{"n_head": 4, "head_dim": 64, "vocab_size": 2469, "attn_scale": 0.125, "parallel_block": true, "init": "uniform", "init_std_qkv": 0.0493, "optimizer": "cautious_adamw", "beta1": 0.9, "lr_head": 0.01, "warmup_steps": 251, "doc_mask": true}
Each number is 500 + 25 x the weight over its row's rms, rounded and kept within 0 to 999. Layers, rows and columns count from 0. Numbers have three digits each. The size before them is the row's rms in percent of the matrix's.

# layer 8 attention query, 256x128, rms 0.0856, rows 51-101, columns 0-127
102:481469516476510488444503479493438521548463567492502515522510484573486511503535483510503508498469519490551486498487515474498517486507522534508481523539469475527507520489542509514496471492550511542491546566507506451502527485474484474457484539477475499508531472511498465518524520476519473495469506489486465517515493501497510527542485489538515494522495498493522512517490503477484505516507
108:496488468530554528475533513470469431488494446500532505514533548544536482461501493502499491482495486477519481495553517501457476507492452481508493500496519434514517515459473517509498514518506506480505517526507506538556486497516517525552487463489515480498500487490534502472510507525506537491484496531470517484548480487505463512484512507499533510468500478476521528520500462546500495493525
112:498496519559493511500503523484518480551439482533464449524515509469507496517494464447522488492539504466513493481487470521464496501462509460494494518447540529480506497502492512522463537506480506472506473509495489440499559495528521499549510539480499484484533506499532504525506531487506459485480485507485526516460504537491465524480534520500499489505513504447512467495543494521515498488504
146:457504511519536518521516503535525473513437456503502450475504581546478492474523520528555491495505490428481526472504501491463477459523504505533517525466507495480518481523457479481484520485475514525507511513472503516519505536515522504499534514507490532511499491511452504466476506527516522442462491543507500523510469499502530481491521509470524505514513482498512472522508471516515487499508
104:479517494481561491465529509492516499482478490474489494464493500526475484453481500536551487479501457465527549495495471545462479490494513473501520466510516542501539439498464522524473512539502549500473476463483470497520511506531497514484495514468469552495490480519459482525511548494543522496525463492531498539500508484503521471503517494479497478462525526492521481509512512522501474469502
114:525575522529485500479515461557537475502517506468528511506529482501512447476479484531527507491454456510508518517503487536489470520549501538481469547522522512530493507524501453500521501529486519535512508488510504493442503440497494483515460500476467505472480532505498497496501509537519480494514522507524461512531511497532525459540508500492489523512491503471497502494505497550509462530488
104:498520492543508495522531497452495482518520495500444500533503525543489494497485507518518525486501504526474526497491507520508485509494477487495454530461498499482560558498484503452499492471517535437554492493501513530541499507495550502531474501499486540510527454485467515496468474516499484462499505493530499480538462517532482546489527486479519469540530502511510476544474514491524485534473
116:516483451506458482490486483488487515500485535491463518515489436483477492499467531473457499489498529522512521477522507472500550537502468522469476489499499503500499547505514541522544485532483469501512476563561472497493519482503548449536536510497499482501490526495511477536524486497501491530536504501482470491490490493511472490471500498513514511485499525493520511474575497524448493457486
103:500486459513514505449485460514510518486528471522498533527534521525533494503494513530459510488521465509483519505521531478531526514493504471487511475549526483521502504517492518513492490524552491525495481497489501493525528486511489476516484449529486489485482541489529539498510469471478472523546552487512502486457546505490531513511473484450522518464505476485496509519432538510548535486450
098:487507488499486479522481543499523493486523524519494540502478494468476474509469523491493497479496548489553529493524474518510508487513489471512449467472528503494515570508558526504463486533501510503500460471488512511529508512466530492440502510500520497529511516480493456507529483514510512512502504494499488498465469509517488445532443497516516529458511497490470462493467454498561476540480
109:500506502495534462540500493521540537481488456487520507518531519502499504480521502523532480471513493495493506472491518521520450539519465527481520510515489485475445505530511481509516518473537531521514501476445525571528535478483500505504483485472486546496554474521513479508509517534548444543475506530505484486506470500512460438506498507513532474522483519511471466487490506501493478518506
106:488515490518518531490548471511462508522506463510455485521518516518526522454480480498528497523534529493496522539494448539542527509476478495451475459471520487508511517513462493482459500519481499540490521492497485532499501484496528480491528519522485504533464501504467519479491487504476545501518518529473497554509503529489525506512532448494512499478495492497546543463463434540501507508528
120:471511531499508463502511521516545490451497503458542534468477435508501533480518502474488499486524536447512499527475486488497451525518500525485503513486497541534535520548480497502508471495487505506446557489489487534511507493532457512461504509537533514503479486528483503523477488446477507526488510542530466478486508493498465509486505505516490500518520496502483463469541495552517478486479
076:511474546478429485498492477512477493475509510496516506510477496503473545540500504519458519483501498490508464549517547498544494522511500505496464542511509502487524475497565500514509490479535496505491521516530479532480522483534474496517538524523566490453497483508450495493511468522523503505515476465550498518461522457507503491507519483562492517491487513477479508503522537469507530509465
095:470528523494505535493523488571481474550492499481497505483544542472478497439499513515514501473508473485500504532536455562505496455515496473532497508500505486494472465541489458468505474472504520483492498531498480501556447515484473510518504513478511489484492466519502482478508531521487495455484510552502517531517515524518498519453504506481520480507528509490543465522476483540511510503534
094:495484484511495466523458497419476499457528529519494541521473468476546491552540475518520483552509519500510485467476501463488513469480511514450501507509474506517486489513496513503490506506518473516500524493461500485484534477455521475507492514526495472487533538469513495523529478495477496534516516474500517458474523464505493502573491491497504500500468530535470476467527516456508525488476
109:514541465520516483524525519519536430490519488458479476479536515531490435463461479534536497507526534471458508480520473516458492495482526488508526538488537490469525471512480483525459478515498552483511508504503483547524497515517456518490525490482498516519467478546481494491526536503494531480511530518480480519501501501490483466526466548509515493499516535511500470533485502491504500535498
101:529535515527481442502468481467488534458518480491539542525482432474472462501508521506514478527487529537509463449523523510499504512481533484476483538513468518508498472512528493481534493476505493503505532510529553471501447463505500511464474497519497487498506523503517543493526491508448501509519489462509486469462478459479470509473497476545494474510482484496526479459510506511504487510471
083:482491472519503441479526512484497503437508532497456505501477518453525487533474472513444534542494518499483503483486515524496516506517514490466492530467500502492496532547504493544527460488499507493504485473502508505468539479508487456520553510546529476515489542447524500520543510529483518505482525517497468499450480511487489542517489516509470523485490522468502464499506520502499510439475
100:490452481479493480524464525498497527502483513493488553524518497493486499510535555545494478495503521534541502513520525480504568472543483509437497491486493544537474492508499484479499489485526484518537530515556481501486488485511502542523537494505496456527518480527525544526488529477522439512534519530516488463476523482522492506515510490497485515490469478532461532515470516501488490527506
105:481499542515476485493523448506482543486499495503516515489460471538531506512478468503509524500452483479546473508494499494535513479504476487486491480472437517470485476485512498547529505432527470491486514512482521508526516496472518490498460510494552481481496491489458488495485509473497494484524480440513532475527532467516522507519517448514494499459531502471480568532512488479487499462501
101:495487507512515543498493497494495494492513498493446470534497481532507492505493489522512485525505488468484488526461487489492547491495526529433505492439531484483509497553464537548502493540471503497523476473510505453500519502478497477468470553500460502522494524477528470515530530503525470489555483484480512552473522507521473487558494508516496522529499493485513455509497543504479511492548
084:517440519522488482505512476512485517502504534483511493511516502471511484541546506471476499480511482515554545508482497531507525507511486543500469462484465502479488491515497488519511529496494517490502564470489535490487498492496514471489558485471504559470492465482543529496501517444451457472517471529452514501480511539510464492497498547482492508493502492457504465459515539499503508516534
085:518495522467465479501511505516491533536493513473493491485518537472489496517520546491489541461488475500510472490497480472497501507512498484492475496526536495473551455480516507523534488425462521536518498509509512523505490485461465495484496517459502507450503494514538457520542483522477532473445476529494505513514498529520496529515497545507443514446502498492544462503549514514480481505491
098:496501513477494485482524492497499524470543497465492493498484484496538526495532503488492488512494470518519525443475521497529512470512556458458483469487469490526511540507563497504484442500497483456523513523472506472507461455493489489508541523511505497488549555497520479530516499508485545476485534521495522488475482489534495531497455472470452476534515521506507541514480487477474469491477
103:455471526500514502500543500534485491481488498521461484470531497478459513513482490510491467494515541470469484504524501500497525558515490518511501484535551502493498520506535529489524474489475439511463481478503515497473507531552475508500509488520499507487478530497487466459528450467505460504493486487555524541458480511492506475524512469550529530530478517469501493553521503494506540510473
109:523498475508517519468507521533517476507480509449500486501499554505475527485497481469534485525517480507501518491476492501482469545492562470500482534457506472486503483499506480491470486511454502487511467526484483506530503497467479484496562466469511492551477510505485492517460553566467512461483477521465506527513499525529503478502539535463507486545525499519537513518465506507511481525532
102:480527491521534529510534535470493475482478514554521470475497500498517530478532461484513494498533455474493552498522517484450517507495544477518511539530501492464531535497510497525448504531520515490507512522516479487508498545527500518479503466519496509482456485493506488535495488462448542504474508520451530487476459537509518500468488499479524488484509529558496514530523467494461477484503
106:518522445510472470535556522468467504473460466522496487527486482469474519499471509478459504499488485444520468485523513502479475501511549477489492504487519535455520501481520510475498502484477524508515490506498471504530516508529536475530511520506504489472467510492528499504490496507424555534514478497507529507503528508503512521472471462487501537523484461522488511484496462575512476532488
104:520461528512499491514512508500514497452467496499505512472472502493531501498506535530506523518460475524470479508507536487531544528481490491536499437509434523454499549475505523479455535461506459477496545475536501556466450503479517493474507471504517472495502486507493515491477490468526481482507518487505495476510505535488523449524485500483467510494457481536487521534496505505539506485471
090:463481496487508487515502491467528535509495529506482494501510477455480487465554489469486484525511476522512517511472468449479477484510563552457500509494494494496487525533508497494479467526515518516504514484513517509503450490508472501523497525508484457519524507520558484499505423487508483494548465480463492525484506505509479504517515546463482538503464504553516512498453530475490532475489
094:554490485536488465501474493525469540496479475495514512480492481527476500486466527513505459465518446464515517495496502495527495525503462496479530441509497542466510498482521509522500543512524491525496514457481519505481503493495521514543517474509502474506479484530531535514499477536502439537521493475498490474478500519519480562504498487515501504472560439537475485457512512524524467492504
120:517465501489501466539521512488509491503500503482499516499447493476490493506528479491517513515428498506550516546509534506527516511519447477491525511506467513483543552492532508476520536500512506456563546500488510513469469469567486466547525522482493478541459486488489491479511496497482491502482488448490492497514534507491546461519487512517532542499486495525476491477529515495505501487485
098:433463522507484523485494487503498562524467483489480492507499472522481539511532530488501490484485468488514495506535517533467498519483510487468490528546531521519505483507514466522511449491531487490463525515522492511464472480489481516529515528483489509527482525503526522496499476514565473476542497491455512482553493506508460490496517489515520538532469490490463531501478499440488560481510
104:509484526519512498537514495509522519511480470457531480496509508505519537500478516526493559458509497460518498509560507541515497509503486511513499484547469565497522478472504513492510556489476505491469524532517492563537525517487502522537477470491510469506500524515470498480473458518487509527498448493519514455501473543517518483522518461506508508517506490531486497562531496534526466490506
096:544444505474444489503540529505495514509499500496525493509464471489505533516508463470518484531489505490491483514490542463499535492517444522505484519482505489497502515454529526520475513499497529488566510475483487517485461486473469501478482537513537508479495496477496512513457513503491541523441480455557520509469498455496493505496492533453512533476487539503469491516542529486488500475490
101:520517453475487484525519512449493526530534492518503495499500530479495532521506472489515529499486519496529505488547502511498476499464512522535488509510462552551560542468481502436468472513514499545503487519478529526498490515498468489499495522495539501484547474471491500473455484509490511504569501499513479508451535473502468498548511450479475512466494485507474491507511485518508477474491
106:477535501521512541497499507514516500507507516528520491488465503527529495530490473461481493481529468498459465468500488513487536509516502485477485508548491541499497532522499514446500439470524444539526447536476500482489511450553490462486467502531499506493477511527443461492539485522514522494526500488512513498519521533487520485506492522528502474476465479486488558522502518516492489476464
102:472488489459492525530506510502492521513468482497516514533505456482501464481499526515474537539539514463457483483529523539487477512467529491489508496499506513487497514484572522485503527522483547462449503530472503463522482507534542533484518502524495530532464475516537491508505468553540480460507470519528511520463505496515506506487534496490478527532505532516494512556492523531517533504496
106:472510492504491534490495504483495521519503446521515519505492462511464514520510526480464501521515490501479523521455513498502519517521485497485478547514513500481531511515469472511537475531458538488452493516515512513478539525490473513480510561470421477509480453503508521499500473432480508539538490551501486482534460501501517491496524527516475516536496537494508481484536518500463489524467
118:508490482504467486537478504479497525493496514535519502476515485478514529514473483489480493512496488482491462519510483487491496486510491490459531486467465511524497502430466481541515475517491530494542495521539490501522464534513558513517558502484504498490452513503519516537493531492509498480466521483499521485461517480497481525435540470499570460530514495533472555532481506492477506463481
103:482502500528456459510501522491498515478536493518456518479475473508493465459503516466509503510537520478488541525527528486451495498480503554503497466467432504520488542482457487490495517544559460445511442507498492494501528497506509531493526538503504485534442477491523489507514481434497490516526506482493509509480504506486507533507466519490499515498557478473495500502509505489514482488497
122:492522491515465539541502499535507527457469538495502483510489496493512537497484503470506525531471483441499499539534520528485497503531459496508451463447490490508534537484497499523453516539497496491504525487495484523515511478502557449487504520530512512477474488499461494472530498531487517486498478484526457546530509474492530504483504542473491517481473472479524461495537468499538465499476
102:482492479495499522523468484480507511455508503491482464474492501519495500520481498496451468502508472458560502500478525429510480500514509535505525448481502491501478529475502505490483488522534482530494504433484452507522517495520561485469506487488523511494443469449484434526485482500476500496499537491501516529498553485492514478525490498487526483507457498461536522499495501478531471520492
099:486536479475512525510496500499531499463515520472491463484482512491473517526498509492497532493461530490522494526527522489508462507501495498482469472493496516522472506468436484506474492530474517507497477506533515479529515463497500518507506501469457503523477519481525525480470525528502472509488495490537526526482532482510518523494499550441563488490554451570474436549498482505512491497523
141:480529501517522520514537509556507474515471512487479493485528545499455516474519507519542483516549501489459535525500466549478473511521539453505499526490498486477525480538478449490465483483455471477478492533494474468522489511488476524525531462478479541522473475528514499485505514494493496495477533527481497535485489516508471469492507510477491477522527502505544445507491491504486506535559
089:490516492525476500537525484539521474514504490455444478500535560487497484490504492501538499494536517494493509499517473532484488456466513479486518513449491512480489504509468517504461511521481507511492483504507474505519493523520472525528529526504487537509499460532522457481560515544473524459498503532449461489500467524482491461484487519490489490522479474499508454506489482515462489524578
082:500477503445473532469488493511471532460526503493524506499503467480481506473472517496484463470465518521528495471460525499522510536481475524524482494529464540517474505498549490502573510494525488471498538498496507543473462514499500524496497501526505459488472481506474484509486511464525480527504468468507535506481534461555462506498488518489492499478528539519480563527499477501514533461520
086:501486516505489426483499470471503461473515528504511509523508520533488547469513520479494519516525516473480496508498507467459508543521459493453540523490518507499515553495486503514457441493508465500501498493464458518494492453488491479503485521542511447496532528523515519537529482519522539542473516509499523458487489507486516511511544532469512530556522480498496493493491502490484532526512
079:466482454523515522476500456514522496474480514520509478502473492471508510487477486502512473489488475526547515504520547546480528489464504460542506520543523517492456533506527505516504516504495487531446497516520544504500484506491482503495501500483485477476500487484472533505473492512553459527490513456505448477483516487500530488511531464473514496449495535482520523540549466465556510515473
103:511483527477456487492460529486495526493500479557530524544476464443467513509527478468484492521524519502516488517548527486496492482478502484478493502555455509514451488497532545511519511481497497527508508477522525473506498543509504458494498479470520492489505541486526493482489474475502463476501499457497470459482534476488441519510478482514475482503455497485476543507531463468483534508479